config.toml
num_hidden_layers = 10
hidden_size = 160
num_attention_heads = 5
num_key_value_heads = 5
head_dim = 32
intermediate_size = 640
vocab_size = 3762
hidden_act = "gelu"
norm = "layernorm"
norm_place = "pre"
norm_eps = 1e-05
positions = "rope"
rope_theta = 10000.0
rope_fraction = 0.25
qk_norm = false
attn_scale = 0.177
bias = "all"
tie_word_embeddings = false
parallel_block = true
init = "uniform"
init_std_qkv = 0.0366
init_std_o = 0.0
init_std_up = 0.0366
init_std_down = 0.0
optimizer = "muon"
learning_rate = 0.00149
beta1 = 0.95
weight_decay = 0.044
lr_head = 0.00425
warmup_steps = 200
schedule = "wsd"
decay_fraction = 0.466
decay_shape = "linear"
final_lr_fraction = 0.05
batch_tokens = 8192
max_seq_len = 768
doc_mask = true
train_tokens = 90530000
max_steps = 11052
dataset = "wikipedia_en"
Each number is 128 + 24 x the weight over its row's rms, rounded and kept within 0 to 255. Layers, rows and columns count from 0. Numbers have three digits each. The size before them is the row's rms in percent of the matrix's.

# down: layer 3 MLP down (transposed), 640x160, rms 0.159, rows 337-379, columns 0-159
# up: layer 3 MLP up, 640x160, rms 0.148, rows 338-379, columns 0-159
down337 049:114099127115092128104144095137170117121107115104109086088109135124140111106156160124092108112199131103129169142151145119116143157146133128118115136131129191146103113147154140123127112139141180117113147145192126139110134135128143128138132112109141142142122179104110118111162121121172108133161133087120118090059128129143101090135128118115140164115126081129131076109104103109108124119100125149163121117116142138127117107180128164124124123165159204124158129103115113097114151149145135
up338 089:150104096124133146135154116127125150135062188115118134121116144145114108133107092146149103196104093167140142133132125110123185146138122144139092103126123133126158158157157130112092125109154082111148148121123144109097120180166104127141122100105159127135124125159110143160131141162140140141139141132122164093149191139103115113120130149182117129163140138132134152121141092142111058125131111121131121161123149151121153129140152153113140116117134148110155136135101105143169069115106070
down338 087:157078133151095164090106098168096143138151128142132118118085128138156102110140138140139108116170123140160134129093180129128119138141138154151112121129105144115092059120148138131122101146183159146166142113141146133135175095119123128149128106140132128112117133146133098094177088141137113114137105120119137134101134157134143122118145138084128135128090095171113184113149138096139126197088116134133117112148077147096110142118121117121110141076147075120161136130118152160118140138094112
up339 110:115094151123152148064145097097137121108116122131115113123113136155121092107131128152175113125167161128150140134130108123137126127146148120154155155165129128107180170110127166099151101147123112124155117164123096124148168159090153101124140159105126169128113167149103121135181123128093118079164180186125093119165134139096139112163125134114087145126145117092109125091127148108122146124131109172110133175127125133128132092137077100144129120119197137140130127114102103139124135145129133
down339 113:138126084165144085109134075128113130149104121138119124112140126136107115125149142181159155148114150157129128085173078157152093140122118164115108163128131159147124131124134120100113131129132142156086148139159127135104129147122116096104132169128111107131110160079175125095140124117135159114140137138156144092164145133091123140127140132073064080131144073131140137151139104138137160095118098124068142156112132123138115144143121153154112182116153102170146125109156106160116099133116117
up340 087:093126151111152148143124086113113154132134157123154130118117129096103131145112155153155097094191146125126153117170099132126121122122097146122116155168174094124152166084155152134147111145097117160125148128146108160155137135136131137132134124171107117084127132158147130128114123143094145099115116117121110132098097176137156146132121098111141100092138140141109117157176113115121133118165092145160138139118138140179151093149145144086114067080154133194102149113112145133109145182124150
down340 086:098120148152152131118077102104103168171107111105144136088130121142104087103107097137092130148144095143093141106103088147150129147137131127104099112141125136146111125164099118171132119098114089142103131125134145143153083175175143125131143117143089122111129134111145120106179125147099122146159113133120147146109144122142150138122092102133160104154130115126115166120163140064152162137124078152130170146137141139138188112134118118146135095140128105153172140132120117072148184152107135
up341 109:112126143111113132123137113094104140092101136128131152104089139126149109090090135113139100119111140097103125149173141121166123088104161134128115129154177146157181132114117159122110098146115137126155149137129141144145140077148161116152135119126142116130146107161144143113143138115146170139117124147118123121141118181125104129092174141099135133105141115132096121139123184147179091088148159148143200131100146125086140097116147108147063116170124137159072126143087132092133126117153131
down341 116:121147101161141088128142148114151121142152160129128108104164118105080101139135062113105141139163088120126121118129148136104161115130092121124154111088099141111113139180087109194173141181128160139145145124152131094133102150115151130095117144120101145132113115123144157124120152174094117142147077133136126178137142086093149138137141106132081128100117097120161128129114128100123094133091146148131130130136104134151183130146134123128132102134136066135127132125101114170112135167115160
up342 119:148146108131132126101128152108091112131126154116099126132140127125094075125147145127186134082097111132161118086101121127154102127128177133180084127126151117095180104150131117146117142133093105113118072124156105160145113095188157101138119134074107174132134107148124136127149150122150142100172153134124135127118144145140163119142103142135117113133133106132121155140119135111107152109160200142114154180101107114078157135151132125150137134119123117129109134071102140124126087148135126
down342 123:124164113146136128147150130088113135102185157116125144107169101106129124146155139098115154128119168122110158067162135128164114111132160132113124113120128182126149113125150118121115149178144148132131096122147115118099111136086125102114141119129126131124135108117138109113134119139118138133122101117150107141130083135103106124181095171123098150121112126144112150115158123079121096110126153130112157137179081115090123128128107145115157176187093138106127106205124153143104071133092151
up343 074:173158116114134141115125120107137092130120125145117134115167090093117121172129114127121126139137162135134134131083153123071153142088144120121144153121162100147160141092132085093137171144106143124057109124163118123089105137144129127147115138131078157124122097129118130115126097152158138143128172161118098105150179149117146096125107126160165093115133107120153148144166141156133095108168140121108106092126159147114172105162118179114116131109145152072117161117144118146109137134085112
down343 083:146164087111140178126188132130164084157142122153076099095121102097103142113122146079134128113111138149150110110076140116130118127103113144117116127139164115096147112109148073148133103122118164129115143116142127157098116151108142117124121154119115160175096128142105094151134120134103135125101134161134124111150139127083161112145111126184143131084169141163158091117139112126162102081170173120126113118119151141125152131163124147170119141104152160116148141080119115118123108107133162
up344 084:115101146134109161107151122149193080102136145121117116130117129117144093129134119122129146089177136144114121125070156103146087119144167148151074199155146062122157143126141130115150089119133138153129153126139083162160130148104136134136097132113117129139157113143155140158152122138136130157107121166109138147124104151138115106129137110116097098101117140138104115113162175113087144134155119164071098145163151124110179119151181108117142129133149114097144146143143134122125144138109110
down344 080:118146104105107124167108133135074151134138108109155145150147095163167133114151109140140102148140125131152092136155082152127151148116127134130124151107140121166160173129091106127093094135114098082121133183100133135162128116087132141143111164159124122174149135095095153141119128122143130148181128141087122153082101068120119121162101099140128100106113095130120143141147146089114146132143129113129157173095087156169151119150149148138128139100116132153076129145124157105104137123113089
up345 109:106150140116117120150098148145100100089092165141131123138156132137132149119099112134121132163158147130152122117110059116147138064135124121152146134153112120126140124133125104193109140095111118150059140102148128111151146116090070160137148126127125156133149156089153126119134125128141175116129122165081136141117130103158112131129117138131087139125167139188126135171130126101124149105126137152110148163089101123168120074090132136124114155107127097074138137120102149080134117135125128
down345 099:170109118125146134166115091095126140135122117105120149139137156118109130084101109141087072097086120164137154108105201123121111124140054103124151170111113129133114120137112140143137124173140148099143154157129114145139139150159117124120122072122134119122135113148123139122114144131160126121090115119129164185142110143174129102152148117096181124083117125125167143116135158157147105120115137131156131111134122106089122185147115102159097125105112138157105131103106151188107122129123124
up346 120:104125150124109112162167106125123131103129198119133072112169117132133161131116223134134146126107126092156111134127144126072102076126152096167111150096160114137135152102143128130097149117121102119098130171085156106140099160141142112145140142130110117139131120118131118182183125146143099163109139129121120104145171116100127169092140126152124150083136122106133166123106135149111098127120141161112144123120137097118119140123108149114105082112110141108127127162154160110161136139122137
down346 111:152114086132106118115105135099148142160153105109168147123107167122152165119104072130160153115119154139086153163128128155177111147128099135108132143157114160109116073105136115113119103145119142158110125056147081127116147118157086177161116141146118127101135174176108131108088106101112144143114164140149158156150143109158137101093135096120129110128142139128163101100156100117149161165124123138129139131145124114133116116094131123118126101158071092141156149118120135120120101100148125
up347 120:101179130131112135090138164118103120121097145133112162144151186106164090140103105108120098129153168124136167110120171137099122125119125118103114105081088149139139166096129118161133136123166107139117160164114104111127116098091136148113128120106108114151131118126135110140149161146133135101112152146144136110131089100115131153171096122122112154137151136139110093091082107106163151111107159095112143131140146131134190095167128153112120132171150142092101173135128122106184160141105097
down347 108:072105107145143110098124121172130131100137122095121124116120123143134125140147152136178113120131093098145086121163141146127121155146118120161116092159146112107148080112123150117138119111095122124143151119131125137093106161151123142097120099164163128158149148128144155092109144108109112134186147094132090123151143134186185096115107154162137094112100118117136161138161117140116154157130126176086134099142111093166115139097139090092162152096128132164119067129142144159103138132141125
up348 115:104123119152140090137115105106139132133179118153133119160095174142138165102102170106116150088122105143122108124139101146142083142123139120141162149133145133155098133117144080115088155185126100127123155123122149123122130125158150090165141175135087109175123164152119098104114134125112068145139117124158110126138117129103163106075150122145124101110155096157104138148143135141143128089082121129145117137103112112141140082137132081137145104079153164126102101149133151109078114147147117
down348 101:127134149080121171127138152105165111108112111130140148100123111128106098157154108163120119195143134107118138107160156136129174123109118129090088122166110097121164157136127174148157107047149195133128094152148089108136096111108094120087096116140166131079103105099149159152115127139163156101134155136093143111100113118151137163144127148104112138143112144139136121111108110135105115132161136106116132104149127151126096166131113182147115126126096117149117134144141110112147143133122121
up349 102:156116162113100157136148111110153152112109091115144106132106097141117129098078102132115083128119134105137138127157145120136157088125151145129127127130161120177125137109086121081152098165133181094159145139141156113131123099118152136119166149120095160146116086130109128106163132185132121092126125141151061141126132085138155125177158134149171096094112107168157118147125134142138135158113084132148108121154117117096159107139105147158128105115102120093130096116111155136126099158091107
down349 109:137158127096128086119086134141110104107165099118136128133134120111140120140091068136152143114119111101126137167120133134160128165090127129128157154113191115134095100125166131121142133157121118108164143138116119105126116127101176172126102097141131167096119166176120111161097133121124093129111145120104153128099153156114172102137125127111146130164127162144154109135138093102150132161115132125118121071130121132117143102091161118105156147195160114148131100132127095126172094100072136
up350 144:089125161155156104135124163122155113114154156161127138154129087112134130131102181142131091143134158126140159060131153135144100185106124131133121111178104127142133102121124079146134124159181137155133083131104110119134153130153138139119108155086133133147131118172155141106169174120133137146117117139141099126116104107063147108125144130134138132088144169146124099128091156105157104135165127106130129132132072099143136073138129109161125129125158126116110143090113088147133101159116146
down350 126:163129082104144092115089101139095123155120098153135159104095102143126155105166077143121151110122094125114108131145098084132124129112151129145132155121108104125109155129150172136134157107099088110164166135117129160158139141195132134111166094102104111126117109166103127166127110124148123134111166107089104114128138152132160161068118134150159101151158139160129106164156133146133133142103080111172123120090154155135156119133102123119132130125095134126112132099138134114114165170148094
up351 106:131071127126129119175123090137100125103100188115095152156123110154114116142102119127125110140136146101111129144143118140143140120139155102112105080123121103078118147107096153128061108116151139111140123110127082155170111082104142114165122142170126086126163118117132147098102162096140095128104138134132141134126102201135137151112131131110131158151136124116126114130145125176125128106164080136116136128121120094169163151111136129170131148083149104156156127086123135111125128131185130
down351 107:123151121072129134126125158109107131195169119118098158124131125157113137115142156107123142144085178152151142140084105123153126121103123136146108084142061118095121116120147140138136132110126164148140137130132088161126107128164122154140159127111099133099085132153131127133127105123104113134162118122166146125100110147120166122184096115088082160147168153128136090097165128109138148154158151102087145126099111138141121139149133078089082118110136127103121165151157135131133130080146127
up352 120:099174111146152118131166139113175090129153130103087082157136106096138098150111096132116087172094169124099122140140124169112107108117176131116155113140129137095138155093152142107102137129153080103111152145126171167141142138181114171098148109134128114155123142167120132163097099148108145154131113158104125094175129141143140091133094134123103161103106131096124118144076140171134117142114114112113152152178139106139129130127117118122129088143125121122100160136134127117130124178136106
down352 127:165133128111108135114170109117156122152151097140102141111140136168142108098142134088133119114118118158154092125135090116126097113107124090116129154140121132081105158138133124134145126105127118116116135146208128156186161144157120136173130085177122111126093123100127148148142155108139147124161134089139133105168138105105134125106143113142149127133156111096098127159146165083124119111117112108148099127107155119090102132130143085133137127122108175099059148106168134110121159132187104
up353 120:124145142099155123147112113136153115126128180184132107178116125126138114153164111129157138145115109117156110167155090133099133127100152148097159146083148113086141158139116136145170117116098131123114129132139103100087140109115138102134136122145122145128097121123139188126146106150162112107134139144106138110137136135144123100158107141166148111128106155186123155127167181128098157096120104185093105152100088147105140132153143172141107127178145074103096118112160137129154139113145097
down353 125:112088133112125168097156160122151108095127113155139101110104138143128140122135108102123137135181140117117087115110129149127132117139142151150117073187107162163140106146130091135147125089104147154165103120110114160148126126104074100140158144168148132127143112114145118077134131148117091103116097140135153116124141137134143133152152139165134129100174146160105152104137121141061140139087089127109140107112160114171129122172122137169106164087132125125105136080138099175114142115147099
up354 097:148152133094117163095140087093110125136116134115105158114090121113115162164117130113108121141107165106084110116141139137160085142135126106101120096122175132129163128178131087118096128155109156130090121163119138147135152070118144136144120093099139077103127131116166105072116172143138120150082160141116139110180131131144076187128107122129160132077150147149118149100103134158117144144144126139104120164135147095127104127135130123176132085124139126139108149131109150137137101148121144
down354 088:133108147109163122107121157179152115119128122151162168132133107130123100090101115127141140100126133118090122134128114118110139086134121153110137145147129197107114136084138119136176089162121113113090102156136128129143068123136134145147133156156105144136120133137112081155173142099129153111157073124154136142101126106093154119141115094100134150118138125128133126106147132109134147151139138132214142080088122098138106114142094149109136166160104112124107128178167132076100121114134138
up355 134:140131135159093106118100096092101127102091133139095105119181118144140144097139136158135163138145152127148166110109125132124139143116117125127146148137138125131157164115067123166135103113090068113123115160139145131119152091144105105160176151128098110155122116128123150173165132143139111120112137109109105136149128085112117105139092088176179157118120160180128147153126167139147134132184114095116142138133129116152092152150103144102143150125143083156104141110141104139103132171096093
down355 128:140152088111114141133169138110130129086166141123112148117134101145103097168121121130184124129159153144132128128123167150135117155119109172098100111127134143118095116108165098129116142121134151149098110129131085130105126120103102111112090111117173169138135143156151123095105091109129174105135126145199160136108127154143093119187140148122108137118109096120178147107092116130151112154105166128131131118099119115107087105131133192145107173113174104136138138120115104160100127099103137
up356 078:108130165136131107099122099093102105098090144083156132124161159165106109122148134099155130100189123128152134121105131150154168101142137132127134135102148138077146128145132105139135121101123138156112108161154138113139106136175165124127133157141100171085117152108116183135141129104125119103121146152125157134125128097104145132150121122153091129109170162140098093131103119182128130131087138095161138117074135130121115093101157140113181143142177084140086135138164132161125134143114097
down356 081:137123130092113137126119128139159107107073124139114122093110167135136124106137122101137121134134140142094108093160100153117131125163100120137128165129138153080113137130123132129081165098091141141114112132149128124140129160089160147152112124135090128134076179160173118129145129131160153199103082107115113115149155103093165171156133121136136163124127127135131114127101172146134138113139119117162121133114198138139132081124131188079129114127130106115085107149090118161113146143116109
up357 038:125107123142116130106156118108088123098123117172138082147143128104144125153136129080119089144161113102128162087093132138094148095130137127144112142118161158143150150120143147140130119114153067128127107162149080122109066115146109113130133132084136056148128111117117107126120124166145125095104120141126092138136144069087148117170133100140128152137145174123137140133100098147109139124149126053103097152155102127103122120097120143101116127102116095132130110131125123174157083133134116
down357 035:147094137120122167133158098105086130115116114160130098150144152092125121140124152079125100143148090101159151081110130137125146144134131106158115145153151153155157168114151162146139120147146072130140126149146097125115053129149131107145126152105137076144119115117131125138105122174156139101111130134121084128126145087115137150154093084168133139158144168159112134103129103149096126113140122061125116151178113115096121109114149161106118136097130087134121111150145132171144088144140127
up358 043:127094119098114109125138103135132113079112097114157120121094105078120104100088114090150094119103075124117110112113084123111106114145142107091096107131114110131140127094113108139146117110117110100079137115123083108133110102106122150100143119117104117101108115130108113168123136118089155113136117142083065126114129117105096118139117096119083109074128131111079080124107124137147132125131119115094101104121130161101081119081106105124123091092093093119112100094119121124138070125121121
down358 039:176124146112121149159150106170124113081147108132156140117113085085139138110097145087177112124113097126126114131105106146108099128142143123128100102170127131165171128097141135160170094127142146119108185137131107149136111132122146178128132138137091147109129111161116148200132145141108166137119122142107065123131126140142103123161114110162093127111152124145087111129125126152144139119132131110129172130147144170135107138105131112135110076095116082111099095085155134137165091154123131
up359 046:129112112070106117108125125102130100046124099131118165116123121156148120116074100104140114129139103136126116135137115136127083103127122127112134090157121114123136122108134108136100131099110153108095095103112090122066106097099157145109097100102121117135113118091072094105105106106108128095129139146130109156126077155111106158144128093132097094117111093115134111119110131113088126128130113157136116062147120123101150095091098112113146097127125097094154115067134126160121116136148133
down359 040:124110150056118177134148130130139109063137089138120180126151154154179150160050128094156128104146124135139116139135110111154098112137145141118155109167132095123158141125129161157109126139139129124116101103122111137106083122122159179125104102129127150134116132138097115116113121131130143118136164176144121154130055179117125143151134103130106128132116093105133132143133134126121113142133089145134130092155124108114149129137118087124150114132146073103119120074143134164141137163163136
up360 122:165095134120111163155136119128144135131128138107132126131083128122092118138094126140121144144140131131124155162149113127141150142093162179176163108124176094151138172115148070118167122154145078113105135098121128172103153119097112134128107115117119128110143138157091149141125115078136142159092121163144134140143117123162128117109127118102119107088152130116137131119127139143142120102190178111135173107090148119118129105191158164131145139131161111139122149148157131158101078147178125
down360 122:131118162127067124131142103129126132151180153101138134123155116116141164085121159132152139127075135145121098146111093110086103170146114052113141086136112134120076122136129130139143098147166170122076121129108109130168096091164177128154121161161134139157089126106114099102164145119146091154102137131124126155151157114095113122088117123137133148171145136098128113138142133104107132135135091146131149146150147151147105127155139125108133106141140131085117109103132125160144154145154089
up361 129:120143107152141136168103126125096112114121163092137126122134149163114129151096100119164126131184116149092151125115121123179140113129132098121133124121106153118114148147155119083101138130128124142126165125101094133102089148154168164150127092141098163122134134101119173143092107174106140131079100188139136127164120137176155151145124139158118110097153079172079143105140092127092139164123168098140130118083139143135146147139137143107098101126110136123122116103143086144148138090098129
down361 125:128150153145144119155156099138106111131105171122133141109152138148124121140103150117134134147127102152141142128130102145120135138161183102107135116158153096154144140070136131178083148092139092139130205146116145155117136154112129128127136087112144137160099137164124166106149139126106155097138122109104079117163119133132122106132116113092105112132142109116094106129140106133096164128131118112079115180120125118135176085123072126126145163145146128080127126159178145090085115120114091
up362 061:135141123147129126122146179163107101123058117096137094105091105127148125167114049099145142127136111148098140088135118127131105088134143133130119105159103119111142120106129114108099118127105137145130120133122123100143127117092092113137110121156129101130127107158125137114109131109121176089095133142108114142101140146153083128107094100115130109100126103131090139120120177096125159159110128158140166099159125153111075098099130158061127136136149158067139152093127117154092143121127122
down362 055:104135176117138182107192141149109113151104104156153110100133105161102136181100114125134150131140133137111126108121116101124140123127113169119115095140117134098172150087118104097116079133160144119125126161129135097187132104137113164159172114170121119114104086163116092116103121145138165122090133127111148156141128133144117109113121144108106129105176155123108135120165140108142122138144130124161163105146071144142085124123143160099120095140172139092119173097127109116103118146106121
up363 105:139133136137147137141137139151108098120154131110131175175134142067150086146092131151112142099093171134161129126133095134120124068138143163153102152135094140094117159122100117120138123112161125135093140129106172129180120147119124119131100142147126133171109138146158122108143135084144091171158127103127118144107099069151139129167111137097132142122153133133126091113182094081151112125150107120112159142111128097130106105142099131148163127092145118125092114171106114147111128178118162
down363 111:129087131160115150145129144126118135135077147126135130137114079130094152143129097161117102188126130161102149184124092105124126126071113092089118160136137107118124169142119154136146110122147094143135119170135175133094130138139112096118150158124153082127074130147127129069149156116141119118101150169142103135131137140144133101128157127124136121144148118113120133150107128117103137139123114116084138121186081079179159130151134100125129138169132136143153090130175122082101137112135117
up364 118:104137143164129119109129121118166096095064129173127131076155117138144127130150149115156121134135138132104132148182113125129116140118118134151112075121170158107147176072129121147125121141104117172129149140175132148127091157115143107120140154140146113144159094124123163123174111075148140141152147154164105162155138110130142111076075094144083108100104128128093143150132164107129112158129152140110134140100126135129094108111176140118125092145121141122107110099122135102151165157128155
down364 120:173172092085095141118135061129137133136142126121097115156108163117138126142161137097131102140128139105110139116134147119095140132138089110121130144157145106159093128137088104122090138157116091104114158099121146128166144137155129095157070128149142111103169160170105096124145160094104140149129111133101117151128129120103134095130164158167097126165115164129118110117113149143168119131119106125164135105149092129149168120093100097146137114159100118155193134133083121150144142114154127
up365 112:134148148123155099182137145125093117124109090138147151120129130145152151122102098141144125132125111115133133103162122132129113100125112154171126147102106147055142107143160132153148135105163119133158115101133148136116098144093121107147144129104168172132148145132143204103131121083137101165126158171148150088094128093099173125125121104139100120123143134171155164118156108144137132064100130109154166125131074146137119085141113106158132148139141111103086120145129111128106130175118129
down365 115:128130111137158109098124115128138134124123135093118165149154134093127107109153124121169173079129140146108130171122154131101125077136102154094148131107128113143146174154131135127061123139103142135067118161110119091108135143149115107116138148145120089133096127138126119137091139131135139104121138138154115133093132150144126154092073119164136157163147129164119060130143123132122099155136113132114124106100163174082182139101134136094138142128112151151148140096129158162195110112145142
up366 138:138087135136163089149139126060094125143147126132128123122152126150099107141138113096136139139117115131098114115135103144167164113112127146116143162102180135145146161091155149083154060124147139099107076130109152142106110120108145094119140125132120084142108169148115148102137094141175122136094161128162132131138118115111128138121134091177100122081122137137131146165099104140138095095088137139142193106123159112119155135131155148165124102136124116106157139137119156126172093133155120
down366 135:119135119170121137140110125117124147138118118157113094145105147104126145136105141127128195130135138142118116128143175128078130111116172096138134146140092085149147160151088178148155118125106127075136146136154158166172123166168141127145146125192127137146134127112126133132098152135108120085109085117142121130085125097173110151112133108132153088125136088128149142148136122098118104142149098100152152148142143138129106102147090099142109123092093123099118170103126101066156145100119097
up367 089:115146116150151128155127093115107147141123154115122169149118132102143093145150112148108130108087157139103169124132137136153157135119135177122165134098130103138114120103153075118116120128124086134148072104175157101116117119120131148154139169132111152155122139157115162129141097122172147117138119171061082122129169151145133132083112094099111155148095141116136126106169151133112133117132133142122184120124139150156154153098116161099136081107150071123121111139092087151148111114152132
down367 089:120115105108109161182128105119132173109103133176067126105121115153164164184095131128130101110127175144117136143125162102129103140102150091104134154124149110129101149107075124124078122130108150117136112108153155083143163107124104087111140106129096158146127111133155139162139118104128132144153130127099112153131150185129159147121075147134090172116146128148115098125149106093121151160129152094137123152146108164125150137120180120124099116151084121126129151116091146133152104112134139
up368 091:140130129147110119144089146165155105148186152125143134114118127125133155155073095097121129158133119144130104152130135153143169129134139145118073141147070105107187121140156100073127116159083161157146171130126150141121101144102117135111141135116130140157105115099121100133157113103120135129124129093141096104129086131135127099129117136091079079127151163150116150138170173113138110102127147139093075135118136123119162123136165138119155116138136144123162130134119165175085147121092135
down368 082:120115135142162111112146103114091168137106100109119132149178145129154112110162166141137149122103085115140171065112124117126141144113115142135092154117150116138070126170137127176108185107170112069135130107134139136172167114147167096129129125108122079111142114116123181132106137163107142095109114132098120129097144158118150150116157143140145155132093082091117097149134106110100136141135143143149156107121139141126072118127130106121141131122114150134101127139121144106122125164174091
up369 097:106128133174124101151184109103100103145122101167189179159157135151125143123121125128203147120110137140183134124120153122091134124094133137178104107131116119081151098135107130147138152099144093162075114150119146145154135084144145097130075141093114148115120074135127139105154127107114120107141142142071127109131133149143098120153090085117103132120122099126155110138118169114123107132101117110127113129146124142123093140156096157143139100118136114137137142119155155112108135105106105
down369 101:117143104180107167157143079115127137195102128149159137131193151129116120138111126114129124075142131146128175102116127143116134120084157122131105164114157088097112107093144136108147094141148128139148089146092140118141115133091121126107102138136125152159090111111136145141156193135120140128146124173139116124103103121176096173114135137126120135115138147135123148164138124109134141123079132103093152090119116127090177121139130182139114133160113121080087124149158118132108120103113118
up370 104:134152143144090149129113129124095114077127184148099160134111133127090146157099083109143140121163157100123112162118119115147159112153143107156072079166130188102106186157103097132146140133110164108152152100119141132113124134120128128102106138137144115125141135138095134072136123156101122114086162121124141116166106113145143134156148107116165125089156088128108115115134133146123142104112094120148155163180152139140119106172121136122106115125086086135097132121115129106167122108157124
down370 104:135165082107091133098110150132124117162108163071121114106102136144125163094084166101081121130150116118131093107088136179145119134167132145156164142149136162092134110131108134129172126168156118114106145131110110130158156133127123146126140092127127147091137126110115153150144124159145154141138113118070180159125124102110112065160114156132100150152123162119084089149106151118172139099114129164122138128145103130142116150105127110116147134084135108180117137118124141155124135109101141
up371 106:129084143136150132103208133116137103148113185133143147161116166140153082103166135155151103151110098107109089117115128129129125096115160118130149140128164132112113154096105140131179100125151125110114153164140131150115149136116134105126152132145124102160103113130108152147138111075125116088156164141115099116128178091113138109124145075096114101089132123135146117140154117127125158124112157105110130083114132115130101129122146169147110087118135162095114096104127144114157118182165090
down371 110:124132111131110113090130093138122111149150152116073106144117110184117168149126173147101103131167137136129171125109146156125132132168102096110129145109128096127128126124149113126066184111093142108127146109129122138120205155129123135155102123142123114116167124106132121127139127108105141133129105088108149125104119137163127143082082090167098151139137110128179103183131120124129125114106081174166096148140137124120108119147145139136136172082147118117153133116153150128102089118164129
up372 106:129171165119130135072129144133130102106143136086156141135139078143085096121156157137159133131119156103101126111125122122151115115088098139078132125086138122151159136107113133090128102136125101162117138135142145137096121090120131123109127126098114150180152097135140157148153106119141171171097148116173138116124177094094127126078115110139122111132097171107106162111109116189114116119124116105142162118089109149137126118116130124157120170121153090150149100097164152144134088121134170
down372 107:155140078131124108122133106168165160128086157098104116112162129121135106103150156129116118084109130121144134130151111156146108158136101137131137159111085163143124122153142140119129117113126160101137119115168122103165144093100103115163133111111126063156102141115115135096119085176127122116128137151126101161097109097129136104169180141103121135136110122178112107160110163123157070119132112174148140123144154107139141110124131104122160089122098127098182126129142192128110137166115131
up373 117:128132109136176116148117132101098135124104137157156129136136118150144080132144156085149080138148164095107086099112127151160097095160175117099146102101150138122148116108102140106126113131144137123132142141052085118136103092137141143126129145148163020143123151192147141103152132125170088115141164139141144157128144123131157116146141094126149141121164133123124104137121130114167133126095135101157128127126108136145130116148136158119131129119146134136105098122134138124138122184166144
down373 123:075118107118143139122106146099089130160117181136114111158124133137111126101065114110117114147140117082119169128134108142091120108145128123144153121057115071173123114126067105153136137137140108145152093132117132144165149153124168154144153144170096097131092134173129111111132142123144111119132098129153116172102125130169117159170136115173112122122134117154136165140115115107160101113169140122139129150101163126124081163119154118107141140081114139132124090118104130131154152147121118
up374 107:146114124149135079123095131109172097135112111160088093106146133155126093096160157092112112118162142101144126163121104128128155126136122112142152170171171086144133185116130117139116116135131110156111144127113107080122151101115137156148137131107101123152095128108111139154122108167114136125108173145149126110119122161115133143181116098151149152110111118092173114150215115140085142123152121109152111141111127132101131149139084153100106085104137161122099122129136118144134092153131094
down374 104:141162116100131169110160123130113124079125154129147128147119145097134126134121073103116132101163128138097120130170122128114189173098102148121145131129126158094108096073126114128117111142105143109127105121130159133137102149157123115134136146169124111128123112152114151119160150116086134090106162171137117150110117149100174108127152134099172118125138158098129100110120125147167104164108158147084167092123158150129082125092098168150170141138166097092097130111126103111156152102128137
up375 090:134142143107113120139111104120139149150148190126137144133157142128111158101095102101170128156093146113102122103119159120098132137088149152113116127115096155083175123077142122150125198127120152149101152120077090117085117124100129118142192133139153117126116160133089125123156190128122089177104131122121139125132115125134106123147097137135101138132134095147122142130102091130125101189105093135138130117122152137138142135137127140141153086132135124128158168151094168105158109118141173
down375 099:089126123140126095152093097161131151102125113121099150149142158087097106164179129078098143130143118142129126118141171115116164167106081094113132157129156133131120075104171129160101150138120105130117124080119132152109120146101127103147118104146094156179105176156155149132156130137105090140122126105127115120124097125126080167097140122116130104129104145094127142138153126177115120181119126106123152151114122130183154134179114126136108147117130104100115120127099161162161130129151141
up376 116:167120148148078126139104090176133129127113170097172123116141104132105139152125175136148169109143131085175141114127114137101125132125105109140096106102147135117124152124158057142112119131153094093101149184092125129107131122130138145156135145140100153128101110134091093121076148124152160126115131126136114128110139096137162111123114142156118137120113105128152150144102148172161126123109126052151123118070111159118112108170115135174153102118106129120111144123174143121100139147110132
down376 112:141105156127177139126146143141153108121099166149118134105121137143137108159103066134114124103094118113078120148108141114156144094096096146160109176117115148144108101132078149117199150133110114164163144101142100105142106159140116128130090144123109106132117128147156111081145117118123143081116132108152132174153124121099139130140132093157165110135153155082105140122101133101181110144131132141131108131133141118119153140131127170087138126161128113092153126133103144082164103147158174
up377 064:125143133098139107124181144116114116119178135122103099154130124132149114144116106138106133120107120134104117074138122144132112108125144143121103131099123197117094129131114152108147075095176124105156099176151166122128139102113158140128130155104136133141122108124111078136088103195121112115135135111103097085131160121109151115123149118165159150118133115134120100134094117129189139160115118132161103129143169107185129147107117163111136098109101082086111096112165111099096120120130106
down377 065:178139147122161102133141075111177163139143158127119112178125132143150120149146139102116158059133113092136095082087101118103130133133128143139129129125124161138107164123128118152112115118124151142161111164135165125139121115101178132158084172124131151136117116092123093136093138162093145107113136061111120084152150129095161129115141122140148109120144129154094086137115118139143132159137168129157083134144173128143129125128116143124116134088147107059115138116155130117146108118142113
up378 115:178110171123136076095120107146119117090142113076136151125125155122145138113112113149130121153098121158134136129126101116101146183134171179168133133141119141130150176149119125113141105144139162136117080134181122101140130169093150135136083156129115119129132111137112141153124112106120102099162159146128131095134128078142124137127101158127111077133127159118138105163131115136128137055146169142146139085172090171120104108158115112130132145099114162143128101117146111100126131132170138
down378 116:127116128117099163152169104126134152105146151140120141087121144113144130095146148137144108098083147119118142125109162090120099129093094120150162094139093116102093103149154161171111159127142124093107182133121093129136138091129051155152127131126105122128094116143099096150106119157162119108109100111159120072118165155152134140093114164145140163093159157131110166148139125123129146147119096127154105118139142137111157149158154123120119119101127132139170166078126135142146171092122133
up379 095:140164128156133142100148089140097087138112155119172187112116146151139097146089128091139104140107110153148166109101108158083156087129136127133136118105160096110146125116095149097171100139110137054138156137132119118147099098120114122136112095074109114114136137106146124126151178135128137121081110141136140141167134117083122099161151151142108122078156147141081102097122114131135123157144143096108137133166142098135127135129118159161110150093091144125100134111128105130135087146131135
down379 090:082103159124131110131105117119103126149155098110113098117123104114080143107135080138109143115168160134078113133090148111187129165149126150136161147152121141186143132128140139171139090151123113129104110108117118117119155133142109104104146160131139146119146111158124120116147110113107069151158116122174094111115131149171123157112103140144166149135061094134137106136125135157125127106124137156167082076107171149128135146125113124124154129087094147177145123135107113127109155136143158